config.yaml
num_attention_heads: 6
head_dim: 32
norm: "rmsnorm"
norm_place: "out"
positions: "rope"
rope_fraction: 0.5
parallel_block: false
init_std_down: 0.00356
beta1: 0.93
schedule: "cos"
batch_tokens: [32768, 65536, 131072]
doc_mask: true
max_steps: 6607
Each number is 500 + 50 x the weight over its row's rms, rounded and kept within 0 to 999. Layers, rows and columns count from 0. Numbers have three digits each. The size before them is the row's rms in percent of the matrix's.

# up: layer 4 MLP up, 768x192, rms 0.264, rows 187-208, columns 0-95
# down: layer 4 MLP down (transposed), 768x192, rms 0.0546, rows 187-207, columns 0-95
# gate: layer 4 MLP gate, 768x192, rms 0.285, rows 188-208, columns 0-95
up187 119:410504428533519526575525407502509571527431551426436483438488585451537435476489484436495486467455483553546589554471471522462445608547426491510523565583429536615385471518482427485614480416505437474427499470636565490541499514523576486420497530427525433464489401424548452460469525541470457514
down187 101:543534518573358489540401537550395543614511495513508469524494589474465586445499492459472500495432477530576495468533476506556518569463475568489566484568430470513522438539509459586490525469439527543435607459571446550453446450423502541444544500445445490523446461551552626579512524524439490517
gate188 102:509447560495474529489452490535458524491521401539557489476533503519518489535502441464495518484474516448482422479468410543522492477480461499490451529533484433397490552471541491505479594455535461488476454520427451436428538497411481475454358493548523475546481425549462516433534575470549598480
up188 101:513502427490460431554518417495526509509475425479487601492493493530500538464475434486449481532415496593475545443423431487526493458488519550565425507520470487531528509509490407399438618531524420523403443453428450470534489461505452465509390495469501525454517471491404500402540541504478482493
down188 130:630506519497472440474445490511502485511524483488480481479560538533441570547568529557422434516308499527506467470544403506573454509473477472571464509469524521425471482480469476428491495466579549440522528535491438454519494518447463543527430495443543551567463514429542513225572542466484541506
gate189 099:472471464523532504506470417487453521407567413534525568465560519474463394519452451432463460468454483538553490610467525531602528427505442471540462379539486509461454477472541519533494475529552530560452600466546542532509493500522461489434469535518429481512544512472561539407428545421557461523
up189 100:514418519427501519484580455513446548445540560511613574481465561450490555537603486632499489484480465527500433568426534508466498532489515546483533482430498444555510465467392414462488437519441494469568529487493527516600508438498376419532541431570525484587441500440453516481487487523473534413
down189 101:532531473487554478581548419400611464445414435539511547580518563514445498410578486538504501514495501566546397465532521474498494503450581547475525478498512466499516493474534492461523486489469516509478458522506434465523557459480453425562465473529510496603438495430464478508466399518518536479
gate190 082:497486454469526518395527438484534521451471487497406474490440522529445567579438501467511554558562336492528351590525415447550453540493460477421531421493470558461469497517460538431480511517450493515491474482510456473418521564556515471532474559542446493520547536484420535528529417508533558442
up190 075:492523449483522528526528472499478501421484450499471475553507625503478499566398480467523515574550343531500448573423383443543523462470441523511553475565476572472524418444409483445413502573480498496430515493429434557466536538494543547537457603528563483556538577449472579545572471426451539466
down190 083:516531567549532483427520547424571461486529489468563519445494540462514482506561533481459483530450542588513539515495535530447425413547493561549443476464563485525535580575512453420519516531480496470574504581468433520516599547508586504520520465540569525453543481524463488415532506515456531525
gate191 124:395508468554403460546445354497580471511536496525503544387453541520518534513501476540496474587535583511476526558508400405372547471487538476498486501499475409496503465573432540449537508545452545550485551562565484420491466496485456471460447467495433483395462511509472462543620486442458482483
up191 135:499479479596475520503452463421521566483559487429469458507515558452521502532451457507454465482541519563641552453578513491456430502470496578528480587457503483517461545476488541573494432535516440540545397478499558488517435484383500567480585429428554485524590444479458446518461503426584406464
down191 111:617455560453587556533497497523596399463529556497508469486554525558467474529430542530389508472539449521435475502448539418533528471396516457538607458521548478438543446460433488536567548496473574462496401513451420456506490509487503519546496526526488464388504482553496536386552500506456474541
gate192 104:462492553473457523514561427550539498568530438484503506432459421554440462396608610425464537430433514616550539582495579521444587534506507481496569457480493500508533474581408500550457533586465542498560491480478478569594467512448461480539482453540450474469528537464593433480483527509585514471
up192 102:494408502510415488562535579511568585538478542485569488457457492449502404595471586480485498495606454467453513526535587494568521480449466552514389413498487458502510413465564499490544524511518417590457552541499439612478537578481395458435428500521544515454593457570451551568386466436514504523
down192 093:540520562550538563485545431535363441458507466432480478606530499534453444509521446509465474590458576536448455471520512565476582575470532478388510490562517378485498441460515564453535500420496568499467519490512465579560559531476664526566427553477470476490435540425442538526495503494498584478
gate193 076:506555498518464559469488410412487555500485577558592535421447537519606451550446495568556479465564512486506414465505518527471504470498542598545532477550408483451488383477467498616504585560485551467516516440482440489444511491561541520457526586479419433531538537491522475396509482489527584457
up193 081:533467459486524488468506485454474444555607487533446487454472546459512566498424465464524436521536504534524475404501451506513489455575548524550534501542505498527481487518502541456611485538437517479538580513438442457468426501546503416500517424551518505513502583477605434465530443587487505540
down193 083:542553444467520479535571462501447574558530514570500468512555559504517584487487440514513542437513562507567445517469440557517476542448498451540550453428495474505541557573503524408592534529502469464503481566460535413566444481433461612547596462466464539436512471554609484397474472569486532507
gate194 085:490517462472432515555480492567423501537406485463507462524469474573469507449554451470504497490489423467515527485560493350572581435569390490454543490449554479439475459578520479517499559498440516452449456510588541455498470582590523473491539507531429461530469598509500396497464478497592537459
up194 087:499449544463373566524471555504483510566520415505549502489561486500523466439488505461468560511410581406502557519506515525576428451483521532415437581580492477564533506457535532420493525468413451506564611504524584414556529617500475469487390498497510498482437468534501476514531593439519447537
down194 088:542496575451500440505511547491468442535437472501399496488435506584547521554484388545551387453536528514541530500478511464503504510537422554493451494458462420580531519511474461514469534492400524462512524475550525521362465520536488463593511524544479461607490493438518550557514588463488439536
gate195 110:455512507445544490481524446581600570465559508488505568458491513530540493599444474490498616560484406514474424469495538551402473455557473413489446581530584520529514436481439490449430491465519550468435524553438551474517515517453593469509454407538367544593424436442484491544534484523547450529
up195 108:474508398424559400424616458502503518470461490605571521507577532538475522531466421472557507494468453493565426448442559549503392586451496494462494537517572443491449493506439467456504437465531511571473418507479396529528504521549501525474516416473459563576453456424432437549630487431539463520
down195 126:573463540502545534481448553522510653486525520497532434446431463559502486554489503535519515496589493457542476462523565525502487508531536521486509515510523484475439487542453468539506535532491595479532491444468496457465442541517578476550420533530498507495541470504562548255453492480497572525
gate196 105:511469473598445538529504362606486402463501412467453580479395533469509536515497411483464572501485576551484525613536546434460529534520511498546398467426465492488518553524518529537456548500518390485467530519557487552542604403527508509530484503464478512462457524442511554525475481464469428450
up196 107:423537412447434574467550648422466581514428565468431509514475481547497529481532501539587509446469555511509519512397534486554487469455395601546564428467589534518514521417553490533544498497573444461461538546519496467517473469457505471471459520477549457544440463506470500500573489540527562576
down196 099:528452501537501513423499527465454470511465422518474471521485374376527535533551583583390485443514484575444586588533552538559542582533546562398443542426537544424533512469468500582517413534522459483533586459374526515516422449412400523552447530524526528445505536525493500440528560439468485450
gate197 114:474461455488559514501503483537570481434503532466496590356472483503555494472407503482492502428540503525482483484488593521508504526632392459512599486547463529596489556540502513528497591514554518453427538507514422501551635534543504507452540445464432505524417523523527507472499516464545513408
up197 118:531494412576558436560500559504578530499540476479442535520484472535562594444462504541535506401478510510536561472484555559405518488588413498520446457587537396501471539474457384502491597445602466479465480474520433487523481448393525503531521569504543498524425528530463579481432431539552456485
down197 110:545487528537499520508439499400458451445546590535541525488544568549556552455489563549520499514426604452446525521438527499453494449516532439521537499484510505527476442521452514499494436465493497551472576487473521467515573595475426388474496602476540400425459467456575504400473552468446436469
gate198 101:481505407537557520529460525443539484491559468414556490455501459541491496613415468488569600431413416438411510502524646504512514470434488534474513566533424476494454466582571599502680470499524477487530521494543538534448457603525448521537550476466435401489472468445428526564440512500561459497
up198 098:487529427536575541558476607500473431545504443498439507540398459443532454454483541501505438441527540427505490405527470469501439454524504515504559511517537507547419461540504504465523354512462490552429480516468495542469546486479628413535417589485508472507430498535535499570493500534513525437
down198 097:509475540516480588463514548519539566570493479548483556449557501485427544554586390458533438521493564515625458562527487539481541514395683426496585598450478496416514439510444546508525489516566421481465499496495555524456600484556514508558488547490452550541445409595489435428454571533472514497
gate199 101:474492408506474554448467518489547488574583450540447496531561481530455500445610452521479450531617519472556455560520467483445490550525572500447529495495466506517496500454487414505461503543604554562475530534459379535479548541431440521512446488531473580530517526517503617457449443601489467488
up199 083:585530429471477535470476523514519442568509454482411544583558497552432525464540477546517465533512557415454427530588516477484445572512447447482563470452491536453474500562515503501470504510555421496462463506429423529542567473510459530531424538539555542516432532438511630509430509580463430458
down199 107:369492585469503475516451484429479465474549414562515473470427478496493500441580509524533498467503554503499523560528487446503554455520471509572496483505566514494492477444515555373519425532465528611468552546445560555443462585519542487550559492533503462482521599429459528546517440614490466516
gate200 099:530461391573465481439487602552500475447541511467522496472510498536483601459539443516485431412441409476549536477548573513464528544495399416506511432458487472437462561549420523515535509466566453442517419506481459512522509488503413577537502422522488504489547465515511450446463427519503565489
up200 112:477433555434488520395460533518443511505618561382539648458441451517479489556514489540444441576416487444527546453552456524557516525436451522457503546464567475551531597509500452556582577505602447497483450424468551513569406463391473515506462510507568493483441468482536517532498496479502505485
down200 103:510533524422440547438499515593505443382450494504580638465457436550531548523491480443563457462569446549514502543497559563524534487384490379490483535469532562556579486412475470549556442531593520459473435477497443557510475477514480419481585452496605437472539526473521464359580493495543555478
gate201 110:534456603503408541492505442527444437406452533436456465501554429390522480399504508513462474501461402500425536425516526503528453423535531461433547436621510528528430503573491502502523498488479463541496518472506535412529530442494479466400484518541484599482501461452470530552457498464425490497
up201 101:461589542500570545602459572531540562448516497554518557460463536506478489503423533509580528403560438412518498545498383450435575463417453423486492497532581550654500441479503590572570475483442520506550527505508500484514522534536460529565462510394494462406519467423497503549518642395472495534
down201 095:471486443553528416414441466475517502547463486617433532468487566510526492430461513474397475461548495478499557579495523486494444507510466509434502430522441424469516446516450478402528474524427529528499392511565569520529495441504544592615491447569558531483449477512461468488578466509450430496
gate202 103:513416507535410525482537576480463510434508489506497566513475470570531492539642502427487545490451565492443455507476479490537495490484530528552460570551470491540560556472623460619601563494553525477559584499431500594610428519533454553512492480468416504490430504476623457534388493471552515416
up202 102:520448468503510503539520590432524446460463500570549459562500471544529477504534514529483485496526538427449531450490568498488549557566455477524514488445527507509613492500515538513504545515497492480515426523506451544511542514488479543541519535438442585378394464513503552547477444472495512566
down202 103:611487523477455496500519505496498551550452517513534429464459478557523482513579505555428524615463515546460507469537522488535449533560542545558501470564472475615498539508511515592579525369475462449515432499531541531527469439486462427431518543545488553469524604524457509438520546559461574472
gate203 119:567557418498563503460548530549459531536558465527411504531519526547446462458505575563549486449529506514450546478513497461565423552565481528460503541535463498494501400566535528562471598552505509486555538532525500518606481480391456553506444510564550480537490535560480653510520469514567420490
up203 109:597621535472484533457571549475572509518467502471471476560446520528552405547504494457454492465496531499509502496519514487507514578534485519573357533590500401475497432527526495513496517488523558443559429498485431438580483536555511493438505573444463529429490509435536467419625527462524495445
down203 105:415531585505488480544550482554557467476472453496608503480397599498459511530433528560566575406539479501516463532624514529493483448408357479569503505542463489502476439494521480511482420496462455584519485505544478553562540469493473581509482507514517433488518571545574508448455522480476593504
gate204 112:410443511509467461483442456594469483514481552529434587516503489460485484388560434515660506475485474551483474484502577484463494476562527545527491451497502602543539501440458520511521493514480499461486466569494522500553551496503468462490436471404466522476559445510406516463620449511492532447
up204 099:479565488551530585493453495540485430544575490470596531490441455392554508483468532430501533507413519496488506549508544442555473450526510478597471579506477530542496501514531471456621511529521443532467460459483460485511632526409499606537597520548414431517520527479440439451437428484583458412
down204 099:439586554626385495463501576413479530519495478614520422487523431494567382458485507502599512424518514524532510460489596491486584508547496523458558481527479522480536468489543426543403565534503469487500522446446499455556565528451500539589507519504437437487456569605455507508472579502501474467
gate205 101:506420470407501518560559487531413540474497543511502491518458503472520479572549510551485533511585436529582405556550479477561456560447507533449409480498428591512530498545509519528537500484521531495586536465482465546525543557507526516503448420488549458495495585565482432518410457580535451470
up205 100:479556605460513465462540454568551496613493463483459501469425502530585454587513504470578518477494411492559531516542497477526477498483482547454425489469545526508462636482484454507518556464459470604606536437429485501528555529548471543563496541482590501445472523540496392506562599586506515558
down205 093:412587478420519437482543467488467468584442543464601461477542584504489555511432470421576485496540542486450531449465501541459525464576517409454648437451508510492451436526495473546524558467490438520508508506544505557444410492535479591479444525582425555473536529592487535502650451506435484464
gate206 105:503514476544447459495476484521414527394560514468543516568528597387549500537512561469486584457470451556535580403473516479595532480533543422469555486500456490451480472516538454504495498497556554605523475501535479423509529535527566507525568495604511565598397566476473482446498546526606492440
up206 104:518442509492539526484511491512407621490547527507579506584458547478464509490419493496476556459463437514437553458440573496476418483524561423520461484444458522454574523470478496489582424567571473443494486575557450518503574526436417554532586531517499430482531487483477493526397528433541473579
down206 096:493506552500620505556523434535449507473503445529577464469520513553475459499484537469496433467476518518516476423514553464562387329513597484418515483490499463566549401520588546527518444616644513509572515459508465518489520465533439460570493464466501444624500473511564553533463509456522558411
gate207 095:570542450445477515460505409538463568468518536489493502480455454482549551483494393541538487456473542520532517416486539537522380526519511414548558450445532521468447424542465433457500530459444521442524508478509399409518493453456468532444545553575398565534446587464499571612523461490506487458
up207 094:578610421552480457474453467583517486491478393457553484624549413454484531567444484474505530490467613563568515433455598584488493504474539494501551449531525575486534492475448496429555582471436487467586565499439426450461542523444489518529464494481474446488470465447484559541529601460514509509
down207 089:509533454544477486524388521376451448521501450468421539538467570492561534474548489545477452448533466618620572488494482455451434479562509551536487578546488524508540647491492542464489467590506611474450448498569509542514479395529529483505505517484482583543469468526450459549571500444531543521
gate208 098:562598409579437542519504439436475450503469423508537520537481488450521405589598457527545464642483519442485479536526520457489504472456472473497553566544561496491569545543572417484419544529463562467529431474444527515610487527507458514491401401515488604558472489488537498516558457477493496492
up208 100:441477537462562422472516463514492556517497546477474476453495552520432494392435519578602478490553561510579463432523510493537520585532439470536552483439474480587436468467489547559652496487508423444549548502477508485521464396569434455451565485502521523559586528523515550556468435490502477487